{"norm": "rmsnorm", "attn_scale": 0.125, "init_std_qkv": 0.019, "train_tokens": 682400000}
Each number is 128 + 32 x the weight over the matrix's rms, rounded and kept within 0 to 255. Layers, rows and columns count from 0. Numbers have three digits each.

# layer 4 MLP up, 2048x512, rms 0.108, rows 298-406, columns 0-127
145177088124120120118128161093145060114156173159143139152098100114126176088126136102164118130150155184144117155141154165093127105134183088147125133088169163113096146185113131144170145150166165156157143185096115137109165139142122160118098134118167130086078112144136148129122123104164160151104191173154078080088141110159064197103133167125119172105150151104095093199110178118092116134133
156103088083069119152079145025119124161065149152088101084162084180112115134129158107051128100098184175151144147157147149182150114175081118107112170051133133138075064156130172145126091102122075166147128104087058136136115199087141137144110124164132174158125117099106122171137115161192115112114192131122189132129120130126132116172085112115101107084086129134043125123112110174156100135205
148146103187121066103124122113161116115122168125077170101065148129101121091039157074175099130125157132138141104156082135058105102172151102141107113100096119127112164106158089114096131127119134193104145136127054167099132150119135123062117026104125161104171096131209153138158099083085166133101170117085146134119129118190169153094117122102097141152095115119150173120162134130113137045097
036141114140145086140125085168147029156139149156095135130061101084094176099130122112107155137137134130088123122136074053127078157151076127099132115173146070136132163117070145164099164103075129114092165196119142145128166094219123125070076130096140163073114119158137151096146131133057172117116124106131126131109138174151135152113097136103108190097171111174116086159127174149112109146121
122126093096098144094117115182179154105163144133172131145133211142195101119095145102121166084113173123119099177115175059162138163162128075159104209122143120143124182049113134163113098168104108088142146139186072127168098112096118196117100087155104112142116103112183110134108155195158153104094145090086194134153146126156102038166119142123175093125069180099168111111128087104086162119156
152130133168101099093130120157137096109090085148158096139090101143128177134134149155078136169150165110125110134118114149186142200119156123116138090093121087167105117181115099053090164095072202135127193116147109117149188134181181188136183112129149123092104172156073121130108125096109134171176119127123110130133067083082174181189150127144087096176112134237109106061085112122089116152155
130136136099116152169081135104166149149094140116087171135083155203182131087111173111125124126118184166112129138129176129134073154129136101109165140160083161105111115131115115181146097169097104129107156152132136203046133100139060129113148052152107150134085163153113074154112162117097202102144056167141108175150109112149117152145134140158152171152117127150129153132077091111114130093108
183143135136084116118137101095153161151146187190152098150108093120132093134154160101148120134086131142159121136127166159141103083085139111139156127140119122093119123167132101117089141150089084104104120145122093052153164098137113185131157157144161183145076134190134130133145157117125152113133084115146117105123144070129131145134127160178137086091085104119144105143132120202101148116123
147093165083102094128107126102090107131179124110106127121122164116128160108173096162155108068137172079044105127176144084155123141129112139119155094125156105143119115101166098154145187123151125159157123131130100215052110098115152147056096086112148138092121145080110156128075109064142137107106121118127108116140143162111133057137133175104115164130092106100125098105119100074149200112151
152079173152121108088132121087107160175159116079079100178118109175164116095114151158162083079180150175166111122147136153162097102171173125143088134152167135112212129124139077124174136110163105105145116166091130115103108149097138126083092097085155177144170132121137107117113163106235175091092143097063126077216138149101148071075136063153178116140164212143152137093146122124092056104114
132083135107172093077152053145087096106074195158128140134177107075127147123169133107127132163195135178137147088109111143165173134175161132168129107179137098109106128127120169230116141100106127127147112141178130205146179065128174137139121116158158144098117139092113113125183075068090161147154141132150136150129116147054122156179136136154103078120135087077132119133106121157186098193155
163144042121158134122145179120155153147088024110097068138100114133175138130108118151096114142142137204124079099089178127087067146118069127125116077147160093147205169079179087138125138111155097167204075130121120140147111124126135131132148111138075097152098186151168127170149121121109163052140204170122176155119081143164062095090093182098120142127115108110118115123158090147127166120137
181090165127185080112150148077147127090152129157167118096139119129135098141159175130141158068192177164190129139108195126140112097155078097131125167149125179144128156165085137156120135125105165112124121162104130088116134202105107200120108208123125133091090104146096132145140119138133121137104193096180136120108175138154162158096129103153069170173124130127161095083065076135090141200109
159109184182154104066132150151152127120126115145126124155066126166174093106182091127131125138162146120135116085131080134105115143098130118165123122161135143122103127150155086134195135152107103129162152106138166081101102170122147141147143098142139080122121146152129103142139082053091111124114117164173038064152171145115195195083126153121113091166113117105074126104091107082137136108112
171113080103187183123152134145125098106109158156094146161089094155113080120105138134170142111150125110139114099141158148142141073065163122164126146086115099071188148150159157178115085125152142128136094077111117093102137176140100036064059083106117141091132101110142115125123148139112184147086122084156143086182145098133140091134118135136120102093099191112164126116157176134101116144145
119116110143135159095107147144147146190097146115122167110139147110091152140130110149105109178148161117191141114141104152076154104120117051088142073130148141123126128097104120206085135123124102157101179133162160126098121100148117100114145133133099110141067185110124131154089106127133090139140107137113136112186150099125082095189133142156079067166122106094172118175064143156115196167130
077135083140166171132120080163096147113148196199092112134159146164152092101138119121101137150094116154084148099175109161095121192166141087132136119138102096199068068151130163107126075120174060157194099090119100103134051129168077144134164071091134130109189030173107116099142104183209110179105093104172133144075117114071154145106137076121079105077235097151121094171114110116122086093136
118171139145175142103094138166087163060146129099120131084108089125107095135171139136139143131121167198138157069059114138151109140087119132109096201120158110138206110139119208106189167143121102144151118126169098120127201141142142085117141175141147088187111091135152139136132147108131073169103157136114087150139148166173122112170190117065168165126196135142162170136119093085183128114148
151170142144167182111077167142167129107081092166121082116147125116138132138129174093125143152113112129118099099121070139021140113094113118047100181086188087101146076100122197126166130137111134147146108210153130189097104177033142131068088086120218164107092066141159145158036127170111138130118104145083121153134071077083138143149025088144101135128157168105144118127116171198137136129130
089190133091145087102180113021109118133130164148118120115143118107128175104158128102130123114202135102103166130222088152206146178123085139133065119159151115173091085135100145160069090173164110167078126100175112156114164110150126119147123059090120116113040106093122168161167143131163127054175113094190130109074116088098193121065139102134135118105165174120132155158159164149110115180069
142125060058147132120167132139146156113160151122099150110157134121197180135058114130113139060170169109161111128150066122084129143126143200098064163095131096122146154143127128163128150147150126116157119090168126127184171080124126106151137175137124114119178062156119114110159149113101105143191129140093125127134136108098099111130078154199084101076120108108110182127150128167146135174126
160117163102093117094100113130126084169138120165159130161103102133149120130143146101127169162075108169121111174114154132090062160126122129063129128181128090118205156192107133083113116160062131142132134126194106083120107114166155135110106091121084136181137098053081131064096154156153142099086174142164166119134124104077150067106101150101097148104110128144122150108178137115131145129139
112145114128139147122148120096174145111125138089142193114125149134154110103107127102144163169161093125115154172171126129115170126072103067139105094155164140109136065117149130136114122118068154091111140147141120163093130143122171172119081155110128104106117151116142101124115134094108142132163149094185116158060087123145183079081119114090117139082167110139159179119161107156120124061103
143098089127068111123102081141115162117147150134099101124114163120077152171118132168116110136116136136087119100093106136114106120098095109162128104131146121065123139097114127152127134145084119185199085132170120141152162154047142158116110091129159169133164126073138147087164126134135154111128122178162198090061138161068148141128105132179128156155108174102108130118099106144106166079160
141218136131168042135132090035153138179124092095151133163172141102065176059161112114170110088107127074059104122191098076155149093147104097134101156162118142099160158163137127133147095087115100188015159111124123203180114149177137060133132143163132103139136128068076192133138142145181140165127121144169100118118139157131172124109139098119167130123176127086149120118123144148151115151144
191130135171044094091155097172148127096127138146138134092133154152075131159134131122116104108180126196125144060195159064063124127121098137104175140046118075143132128157119114064163136163097106141155084029110111095092105095111141075152139134139116114153058140107143116063159170145132115159174112090076143137115152156121126076082161099166070102166121122149115114131134082104162116149083
127179065089094141076109093143144190111172098138165136138163151143095128177188137135112156143151110092119055149117086155134184085131104131116101170150121127115095093112085171172076107046108136183123164115146182129197110043144111081080060142188069136123162183139161125167093140115125128146113095113126112109077123103175182143157136095128096128137164189105130186126097137107146147087124
048127128136217167124111172132131111113183134161155135132111159078149081118110183122085100168175097098052138160157121128159122108142140128128070150119150144090138129161185102163138109162148165105157111165196176186116151163141104119078107107141121111136177098177089167108138143166132065173103131149114141128119177129168109109144183170094082163098143140138111087121140119138146127122134
111175121131153075140124173110123142097098186142107147083149100134120133113152130164121194105130102086148113187109142114150150167083088145132152054132121155140124169047187140078125140114163118145077175166130118149127123181117091104096129141132126173168160161102131150126151118148114151104120128137157107133105100164132109129155134169175177202075189113157164117147133111150113191102155
126071176113147143106169076174143113135135142115175157147144209172144125099139158178196188117117163150112145191109149142094124128125120116117123120163098129148098131102124149167120192150136116108117105094097183080108156162172090146172142065120106152228154103164091073129157094166122120131088087137120147090155087113136093127078158159149157118124121135136160167134090163131103147140110
133106142137113156127186169109126142150170107159098120120108133078088101123136147153069128145143148113118131097089133118139177154140133153128122134076118116135130128125161141164095110104178096169121114181089129139153159166133150132115114188097062132123147085130124115199146096152111126145141141127151203125130166127088110140128113088100186156084137062118144140166133099143103120147073
087140111161142119149185073083073173079160142234085117132116114130199201126107116150176132107150121135137082155114187164109057093137100108102081218178127120133115157113150062198210136132100110138191121115103150145132168078077202143112113184147079115158080098161127109179124123180114170089129128163104156094112151128109084079089135130123106048082220156130139115094119168091167101214135
123129152101145092118175089145161163141131150101150148153115123088117122092162152189119157166158101136189160145103116130144111120134133148134085068185185124111112154117120145181151152110128164096131124145091181178160134122118129133101147104114126109104113123132115171185055078145133115129080164084173134147127057122086080123091110091197109094114164105120197236136102094100116123161121
030136145147068133159116133168107157111150143146136143113093126122156152128095126150140056150137131169114102171112105141143087149093153134076126074085100137129110168168111140089064144144109084136129182149160084149081133097067124156122116057162121118143154147214160104082044111151194117152101141117132101101167088147158130171113163127133108073175127117158080139144131163151102088096142
133180109093149143064112131159119160070178129132107173102150158089162109108173130100106170059183115121086127205203135095087167112083098140165088136160128122091129165163139083129094127195138132141107134146123141095131122135149076193173122178157086153185171115168132134068159128135180047148130148153136152119064083129156113106125149147134149144113150066164106131115165098122147154096139
152144154139073086132091158147178137137192108130136086146158111152167078089130155115153133109133147116119135156124104110131136093148126150083127177153159119119129147084146146170172153143142136133199162151123159157126130120145142137154158092132150159115173114084095118139145130176161136114121120081124155154066073138172087095112144125140140170000120152133133129142167133159153142149146
143137163069153148115175136102171097119180102133146078158077122135143093117137123127129069107123145122065114092097120108107078103161116149158115077028135103127049112142118144136156102103126133116096187165182171071144130142178141137134180113074120125177121111164128104235137080161216187154098193132163117133139066110163119117091089101095186105091127120118206159118170184053156107197148
133167162165159190111166083161132098156113126102189166108145146094132125072175170139115048083236108118132078074128136069121124179168102201100168087116117133164215090155125089108116130171101108180158119156102122203065150142137142122112135165153094162115084123117141145043047092172163156108137142109051168193111179134201084055111143159121144163197110163104119090141062180089111072194126
151093181151178125164119073164190067117164123065149148137142153115141089109136149171104125162143113197161161152182132171129141191121203131162081092097112158110163115151118122195123162138106147167101120124128186125118188151136126164087101116158092114211088164172113085130112116142075142111171109126110116150140071127067135158132162147141094127122128110127098090116158166112174102112105
150144142114166143154133089170111113202082076112156114157087164131193213115130213159138138093181159126157112111176140187115062147187016124154116146134147126075167117081055168159084143109071134152059139160159220148122151128082096098152154131097128141176127113119145122128123119082162196139120122114153054143050067101083110229119100149145188165152145122082080199135065124131116096152086
160151129064150141135142199178184041121149055196103090054144078094125112110131118087130132118145166118103214147116073169086120095056143122133172133103153127063190134122093189146106108100144149125141096165168136119093172099132162102151061116124108131152126137130104114144103145109107224144141123084108128103055097126124055105134148091152164125084181131149152081161103090082138105147109
095082118080147146104138103089130086101126108101088133085139164113145111131164081109175111117108172098091139106106090116139143118142085145134109073161091058125145119117057113145070141113097099105117128148182174127118144110149100127121153096122145120185123146112129113128126078072182166158169160151143134172142080138120187114142108131194093112140138144094193092127086170171144103179149
153168115129135110117100137007134184121162175145143100151122115117183093119111134139177116106117124130093124127174063125109149100121148136146105171111136155100170159132102148145221112153135133133117151107105127097103120145162122098116130131168106092151147099141142091124174111124135112149174158098149116119125137111065109137095192073110088116135120141110120114099173151138134095148122
090109091139144116147136127060201115097144164164119133147093091151130119072109144094082136147151162108094113161155099161150147168137090089071074114154127127185132154063100156106101114125089208131076127160141162193184165143112172127205127124074108191129150095066084189082143126154096157103101166163124168142095161154131123083105142056123104114113118113127084097139139097142141178138083
136094136156119103089129124100135093112111097170134120145160137130112202095167139097180151096148146087086097146167169152072140100086129139083201137158094118097155139120129115086157132073116078078159108166112122125173117134106157168129138114125158191082082086136203142097091095156138104177104018129084123139166156074101157103125190157122157189204103143117148190148110174102161113127107
150126104118110088079098164146168119111157154142076138102142165074126164117121173074143155130099148112121049102161089175059129137138141145098119124068085131149111147143141137125100166194198122127109106189137104077188151104118092154153116137123094139154135094128170099133100147129103130101134131140148094154112078122116158078145049166136123105093156093179094101138080081153126143107141
117097146120114109064114172181164122084106128107117147187132167202114132115131131160161119096168195124050168088144043137093129102115102141123187155113125120075139136193131159167106148137136141076133137162119170130173131069154126098141082116128101087126102101003169109147163114140168120110088092159097134156063163121096141158138149126134084140197195200131110124147129152120113164189113
095096131101103053047183214202097040212068039102147161131142155107131155147189119098099112132123130148146128053052228109164135153147110100122146176084157044134158075095096182119120120132088159142175066135166123051155109195121092140127145109137146082145127087119174131129181172108116113132128142147130074121220152112174118105235158131143132137138081169184095136163087113145134134109117
124103082094134087161194085117140046153094152123165127108109116147152145151130095188112198161196085124069174113156085166091111116157101099104216162148095175104145117159157069144110116158125085134112114163138107141136132140178136081082057164171134115140211139127143116102141097157127158099193135078145144149117145153143133194115102090123122134087106116175123139088216122121089131139134
161096107120115092061076116100137100123128082201142144150113157129084150127146133075177156096177147100104120108127221093074177164039121126160144111043100066061136212171085110135101129070087179119132093076121095175129201121160152083096167108206107202181119146140160118094115146145130123134183155162115109138084091103075114117128077151127110118163140097113152138128138137091134125204130
134131099132117104118141144166090135117155116105235146095113144105116155149134197168097097120168119129120170129103104108142137126122124139130127148120201053089070135135111067182120166180147100132131109096067148073108161152150127127119121182111174116113127103104099112145135154101110105115140150174105103114168183071169077132137062109142157166105149137140130129085168156138147112105183
090176141132122086100163080136155127120100111114133156120127153072131090150071129092121138175121090115149137119108166171157103084146139110214168122161119117144052091110131117150142106094153161129201181132094093114195159125160168105152193110178108189199144188150113092100111080151160170141149176117099144192148122105029065155141116086093104129150129150145194130134142147125154125144153
132106144074099180105053115149107117127117104147097125079119194182121055125162154102122092071101131131117142088091162088138082140084104171177134165105149105170084132159158104182104131149141105142068128143128061179101145136102076147067131105150119091096157101102169072215195104097105131164042146120150117168096145067167134110105082153130065167138149125117142145166106092150102124061059
131116108133175066114165190157130103105122086169143109123092119104151115109144122109126190134134118187089153100127101128161161153130143126074118096122118130180137092138158092192163183155084108116106097113136113165102186087132174081140083155163123154095119160153106092152156077118116154119182144139158155172132106138096116115125169138143072136130204115141146160120100133086087138128124
124019135133097110161151117181112167102116121147142101103111108103156122136113128142149099096132087078110131168173143141124175154130145144118140119131098114095117130095124163060093191182148149154129192137129118111094146124175171129118113104144158122131157128062093119122100122134127163143128154135115128101152072143134127137149143163135161094126083112117151117150150160143127121120132
095112116122123115123115134101185139136133117104157123142142128189124111126109084107108112217136150126088123086178155118088132168139119148149148104161163123152146123137092138144096140134089090110105133144120149137114097132134162114155095144141128121144124142095163130119155111155113157118111135149110184123099042106106153189145120180102127147134068132132167123141122091145118126161105
142137116131107123130163136127069146142137160111082131122066133128116090142183140138200134095172131115064138129152121137136110114092112189143104082092117178121091125080115112198144165151109105102153107119115110168086105129152135203155099177135087111105126164078117105144142141114103218095185099147140130123135135159075113128127178099148129140125130110085134127101090121120066132124117
072200057113124097076165110163123142119164153123109114188118147162138095190156134096164154131180133112180133109114101136125114142066169131120215128074159145134121145126143119132112094113081131144088164145165155132127116148129159136120106085172132128152154143146150151131166112097166151085111167150107122116094168102146126093133071100086055172103101150125112152120175096160120157141106
107088088144187147158111125147117075072095122060106130131113136152113131119161100106149148080198152093090207175124057128074139107127168184094095124140136156100086141107158170126098138110142142150159135136125131116126156100136123104176050148095126134165118074201192048105186118130146170127150157108109078156172124156126118173137046074136170178129131139113150210159133166155144162120134
076080171134098108129102148194144124052104090120142158107113114133049153111178184175151077098144147110136132107087094100140105139127127154120119145145126103140105129118139071177098121118088083090152135144120115191128113208122143116087102127120155138107104093161126116134168097106120213108149114124128138139171176171091131137127143134091123173128165100180089138108129105135141189169146
162093114170115115097159122106124106118117087182140045124155073144147126106139171095069129137190147092096085146102119151159132150137140155111109105129095145150119153128144163185086100098124068124090099198158075129145132125150140127179101168141156141087134083061169186178132104139094139080130151129137103206115104142114137133111138155120151072137119158101090076165131178153068108151071
135174122156119092119146113120142156143124145168158128071126178166105117134120126095134169136148090186125143082172151138049121139128147112121110151141189113114118107112144112144181161101091178150125081096104101087154115096144109103117091165130133141170090159086129101059106146134143122058080112118083198141086161112119155100087118177178098133161151171118137143143149151117192158083108
160168113110141164101112126094141050119121151138075114151153050114112114117139100093204130092155123147147105140102100122157086187135204096156154159067086142118127139189104105146173115145177170108107125095122116133126163099163143197125149104119158175087160172146158120073106104104140160125152139133099128156160207180158080082150141115088129126093124134152197143120142095067096114103127
181153104141099140165108137104142115105136136150132152157134174125114098112124125099109138201164096097131132143124120170130128131086134121153164112121137129193156102101108146107142085155149096184128088144110108135144129101170112043188181117122122131098151093115144158114082134165112104132133121063200144131082176119085159107121141121074097109125112112085118127128082064101143097133142
118131068138128104128105108164150147090157110144113088129137129131168139137163149124152114178111105146155082127188090166125138182164187128099142161135134156134102109158136178137079114172148122142129122114103134146154117179156215105150165090125153137134140149106133151103145085141127118082085134120136079099173101090205049148118114115189098153123105097105149101141164125140086133125139
124100080169129114133169089140130116118105210114145157173109084116115100074151106101108112120155115161059197126160123088146146103120177067086136105125170157128106134154092172147120100107122076167084126157122096114156142084163147157090150139151119183124131105144154128096116112102095122101142183156123062143105142140122162077135104136065109142171127105156148119175060103158117196132170
100125133148104084212112100125104199142145180117170063079115141166125103121124111082067170104110123054174159127136152162134179106159155091121115134093123129127147172124169085155124147095165118107122111100177174117114101139137145141123152092175110110139139123158160099160151118172110153129200134186088116100122154122079065171143142104167168098126115139161173172099093101110172135130143
155121182115128104045096141074167178083061050190203151100174099104162145066148134110104171165115071138082111041063125136114166177170089097068181163132069159109134121144145109065083049083122134097151170123153162145168140134110086120116169200129151197163085081111130156067181099088099109116135170054167081099124044130177115100081092163113118187129135146125104093124077121121138092103128
095107177090180133142101126156156084115169156102134122122084147125110132121173167091080116057156101153155127179126129103162142135115086186197159190147136112125113104076121137142114085114136086110186060171149082106099156140147089147122146126075023144111163117112134136105188124143135091171194170140171177130102094122071143131162110082128102157084141134071191152132080170120192095108137
153145160179151092071094170082147160063115125145136103165106148173102146093248098171102189064157108136091173083077118113142073100074101116173158107137121090106153179078162192076178130110086111137177087174143137196154153175115102126147080074099138161091095141127141152128141122137170167161121113075070117107205138110084122156106138070150134114110068120170165105159118110128112123131124
125101148156146108172055132125183099187116137120154115129084112125104162076170161110098141142101124206123193182127169174148065132091102104158156140138134126085158096114128127171183111133160123156102172138093146123103100145071091141133127155125152050131164133163101148112128146102113097143131212125141076157027218155119111184134154141142084109139095141169209104155078082167110104133100
180086170101073096144107173119144124088076130109142137125127209115131142164098187125111116180120120163106200103117130104173090106114085156132133179157095165137146157144108165192119155133090086089090113131084148121156107088143113168137067120148117101116125103172111127138117111118127073146168158115155126158142127163106146112106112046096068127113135128109099132177168153114160174178100
180099134094153098150121149116119121137131146206194138127132132166111086112134155126210146145060138116074200109182091131133149159133093090100117152122130137123119140077125162095101189076096117145133127180039113138157183113129128135048139110132084099207182174086159153107106082152149141117125144152142151151141069120117134106170074137099105150130143119130072120075148108088141143084051
109124149146154186120161128137154140202080123133077107132104157108154085150066125108153173085106169104141141108082102076117072169137164148093151109122111085140144099112155134151141130147121157157130141098132100077090116099117146150099080150130130102054107136093145167236070134134162144141090169094118148104140144123087053066178145154100111116139109156077105106113161126139154144123132
142134114171124104139129065144130080134176125138158089093170127157208099133123172079114087122120098126082128075148092144150132130077160119098108182176155142132151185099101121137112150164177118157168130061065173090157071106057144145122108164156109195162139128165107199113079171201112109133099117117105160140087118099133140135130155107098142082125127120124137138158081159104131105150135
176099143125090162104127101147101124137084155123075173010090154124170074092139162188142106079126109196033119110055160104072141145165114169113177081101138120164140131175085167037125177109093059093154132099099080190113163117191105119138135175194120130107109133129122075102107089118109042149119100100194134107188083109104162065123109129171085116101139084111113143228102109125074107127140
138212165087140148162144151164109127145129102211146111133172155122076129163214170126182154158099147132146133151128058142143132111144101167176125107182119167145132149158102125123070082162136138154150134192066159137120162174154174157171080123168088139126169131105121095123154114139077177133156126112160101138153164115091126136120188115169142136103092167133032153067151145126078045164096
121090086170143064062094157089109084098201111101186108160148118124120134144104152119112154148176098103104187130109120141121106150181155129077117142094104090110128205134148176128147152156081086110115147073111178135156129092100216148174118120161134105158148131164132129120110111136135163186110114155144130106121122134053149142140079150184172236145116142085086129131176190121138132155137
111098142172143124113121116150087125088066144103122082136130109068103112180136114157157104172084105130096120065126186081142126120153160143146115168152158107087114164101130086134173095133166125195037189120113056133088109112124147065108132132082126116136163181154181103146131099144116144187178155119094117115086168096128138125100109145146126157141126146184096119138115104163138145157121
148131100112101112109106134152032134102060079147173131128118139128141150164074079144116208118116107161139104079120139162104062124094141112157105187107143136171148146162112073200145103132147138147140099103125131058124127164140098181131127124134051116096059146134144148090140097147087130145123129109089142085109076109135178127078127040102133092091191140148130183130132160106119116079074
126092137109176086168148092094135076130129169175173114105123077159162165091121143116154109150102143064124120137173166126151114138092155104114158115104134080128119089146115123140059178159160101137145074106112141178161194100171184109131065076058139178150108156066144104158163127133095092120112086072101147120154155130120150149109158091152146133120207148128183123099089152145125114122199
094156116108119146114175118090126121068098102195124124140077129168158110070123130074117135081152166112091128191156072101105098115119145186138142157132098066143112174133152165153114158062159176160169101117080157160071127126109118162099150115106171126140136164165100111114115150126103067169120153127054096167096091095147116122060052112158144124111187147163136150167127087153130146135127
111123142110144090165122100160098209126119102168123163101159137107126193098019127121079158095192162142160131079103144130114121067147063116097165152123112089116157158144114093108132151161108097135158131135129158138153140154139109081086107141125108157115105134092139131081124162181142080133096146131144153108105137079130170130122085152166164095109094177114107095105095139164144149069132
085180189152162182120078105121152156080150092125109134186092074117112091113076094111130084130084141068116172099139087132162108169150168112184138160097076135166144210084097190079126093089120150122107104140093132150140118093149119087119096088156127099148088117083102101102085148154157095155091133163102143103065080139079128128099095067144132096058134134124149169172113163150126058133104
112079135108129070145163126169136106135166160157119133123075136181092130170132108109123096119130136109137117149096088176125118176154112114143098118113107119153178079121106115082148117141098100177175098116183168147116102101160131165137082137126151147110098121133145176139155173149093148135139126169109174110045157078054113105173068134112144154108124093110163117151143182109154130147141
129098113178100169178113132199125146194117132148107103141157117092108223130101155118114148131152149104119132114127106135147162161132152144116139129182127114100115136147105136230106181137144122116118115106179207204120094125144121181136067141123168086114105130076135141137113175110128146120126117175162134098134122104180142169173155118141160179108109159102140153109156137085150121169164
113153075129108068163088154126141072104138152109146075123060158089144178116167126159133158107085171134110040153143126127102120157100074170130100193106093166105135129110075120118148177177137138178152107124141160126145118125167142127083118175159100152132083150166163082111150111117150161115084103135138128106051126083121145136128100069134128110160122111158057123090141158122111156167167
160184155136155084177163101129133208073130092113083160166138123154177083100166135098116056124182123125101096141114197109109129127131137066105108203133134121104140163130161106149142088137162156134188144085087142157145156154109093125093206118091096069086113142143171094150102112142105111118165154171102183084114138160142082108163168141086108098154177157139111135124110119088146192076096
108129113141123118137108146238119164125100091161095083108183137087140083061136152173146141102202132155077089117090099088171113117135088165109065111146149185143188095149139105092169144109073094147083109101134218078138115153142064117130109144146137144205150107120080103118164127189142211107158113138089125187099108133166151146142111187125112143147122107094092131105122095152117150076193
122130142091117123103145153174148178111144134071110125117099128139145135126121167095185151154130134134153121120126164147144109142167129142115103142146156113164172116091192207166081122138176205130144159152159059058125145088118165140207094177136158125086130156141132123122129084108145094172170182155163149134127163099073151104057159074129168150095138158150138167142107098076123091107119
169129178177118138093120139146130058131155074110125147117145112074146165162111100162127105121126126119142108178086108081191105125172071097171057126154110118089138157134122148089108140164116134148085144111106140084149125115158139121187126131189081131131125162153112070129167173099092095141115150089076139122184084063133112100132139102099106053082088138162112142179137138124093140064164
156143150114155151124170158165084160088199128125112179124115084129074108097132172094103138108155193148121133188146087112090161116103127172144153123111140149105255213155104175084114121157099109120138166152132116146188083135138109127067114113139125182174094179134122178063139034120165141083124168111138187110056144099145098153172136127129151092112148139134069166156101137142065071137096
128211162056172104190131130182160160084085171114142160165073144156107125120112114129137155149133109138171154130159143125135149074111145124104116087135092188152074144115064162131088086156108092135107130100145155149117141106135133133116139095114163187138139151154131121119152155130150120080117154199092117134191138120066170158148110120086147148130128108112137145170139104114142127071099
137154144089107205157118110099165092092128122136124084133120107114124123147102169187141124124181121182127175160133132118130109144094132100128089183100133133146146083079180161090174136151164107143164139177109173108114156125056167135093171163178119088094133127095105117100126101101092147165172123114110072146147117162110113101138117148156182124131083100103081101111084111136092134124182
068153126154114173131099145166174137133130112140139134140101117168133125153102160172146117132127167160129136098157053084129113103171109163089099096115111159139120144212131067098156138092084114111111202141115188153128062115124095144104105130091110157115164137118139158124089119083139140168071116199134156175137189120158147135120143117124161113064071203154156165147122121078129161110100
142124155177161117077124090112139079063129108128149091160134114141117119143148137132111130109079108127122119165124163181149156115154154120132179108131103172082140103125124131150104163132156086123141123143127113117105136148169167126124190137167133117114101079145133089122099117122113129106126168182181013076159122122068153124114106108100055153134098134118144114087084173128161119120121
132094212171157125127127089109122136136072114129122130140094117135128125157122131104162091164115133157141085146107152140127144181087145103131129143141073175164124140135137117123121150113135138130157120138164117117069141093151124199139116145157081087121105105154144086163140093081086083106092110164132079137111164182150161066124180174065071062126124099084120104080082132143064111199140
170137142126122108161073129123163133165146109123104128151084104122091148161088163117118138139098187096170115133125145157054106108120126123111118103188149118140117138103126161101100086131157138152116120140145138145136168117131106135098165153183150082128169122144139167145117115132117128117125129086118128144094163146106107174101124097180127123191115138101144076150142078152107101135120
089146149136087134127119122075144142094084195172070118131063089151106143108134081127152142107126119110116105087151137140087183117194145122161136107173100117126111144134149167103107116160105114109105146113140107159148137106152163119109144110132107182148103142126095129107129171108153188107127157140188151133155177098170128112133076145106068187161115121152187104089104168153122102071120
121140125095113088165095118085170159061127115128171172119141097154136136119084129107122136123100114170176176166108111133087145163159168115119123151149112108168092137090077152159078078149140121151145133075136138132140122095127107123099136107154108131131153125148122098142103174101219137151114136089165154122163153111129103182156118155112062099176131149121104125136120127135141125170156
165146098153112129148172117110126181093049150139050066092150134105118148129111166160120103123166114156121159148116137132119069063106121141129067111153081087100099140077077181133112138122142117113167158186210153159139097163134075145101103123164164086124136106154101116133124104207094131123178097140125124139135127093140172101082112068092060110131200120199104162132127114115151145065195
130116125092135141151071167165088159120167155131097098139102141075133129154135155110155125131128145110084148091146124107100120114123086124128121133087109093081166131085149113121130134086114127089192097119172102155123173108122188162142123082064169153167144126100083166149086104136092158117068134069107126172145159118093150129125129178141108098072137105133108088097144225132086105177080
099179100136133077092137159131129075103209146103073154110084108109142127153064159127149146072125129073169120154097171186185093200111109145153134123227140129163128086166151134165171146140102115106156085192116076139161168149173131163160099130136161151042107089098132130147091100157099070139117163157116159117090114100147160117140122169117126135130188143057100138108136109099149139127205
119078166138167078118151103122101085129086105148127126173160072158113138126168163115092126182161139162128055160139138150222124158095188117188151139140114079091114092133127092108137101128111139119083108101133137174156182171141107143125113113155103135156189114144109131042126137147123125150105169082128125138028126145090120137078146118155186123199124116125115119153050042148146112144179
085156094181181124136067155095133136104184119084137142109110122174104112115068140127159133133114118133097182118180155106176071125149086139143155110143095114125129129115126090177113150108132115095175080091060180174087163105098149116175130139108118133158133138107168074207124122103127147074145173116151148082123109131033150151133117164207151175184157111090126095129169176108060103087088
096180147128104129149142095115120133128094062137138114122062156172148118089138121129128080130162090087159143135103131144174151139088113173098145118081134090130127142065204091139125105167126091145109121089153081131132168119150132122113091131113158136089140100105143167137162144105076124186122169154140088179071166113142114112092160141110136108169094111120123096140073096141134109135115
121138064115110167157156134127164165149180102075128091116106100155136100084072152104083105195111107092093165113112166208091117162132126160083162135141125132154155132117172101142119013177162112092155135119140150201142178080130144087132108113138103043161139134100099117144086142123109198175149168136137091165148178084134091133191088079099110064104170138156116114099156096110164114170117
117125112100088131135168158087135102140102136134104092133069169180133072136069123097083173096131105144109184183157125155156158124143149178077124158118135157171137145106094124103137174094120139111075110165102176126124142106151124112154138136128153070100118173074075128188143154170110160121154107158125127066123071213132117145152127221116150089154183098125094134106165132123123083148179
107075154129089084136104126134146112147096139160129086113143124135143118119188187126135122053185113141150153138135157151152169111170112122086129127125094097126163146126139087140152128142150085126210167137148137111134103122101105133137114179123106175168135078092151108083115112104148160090149075095108152132146123127161180137143138117110089137170147106168106127149210073095098085136073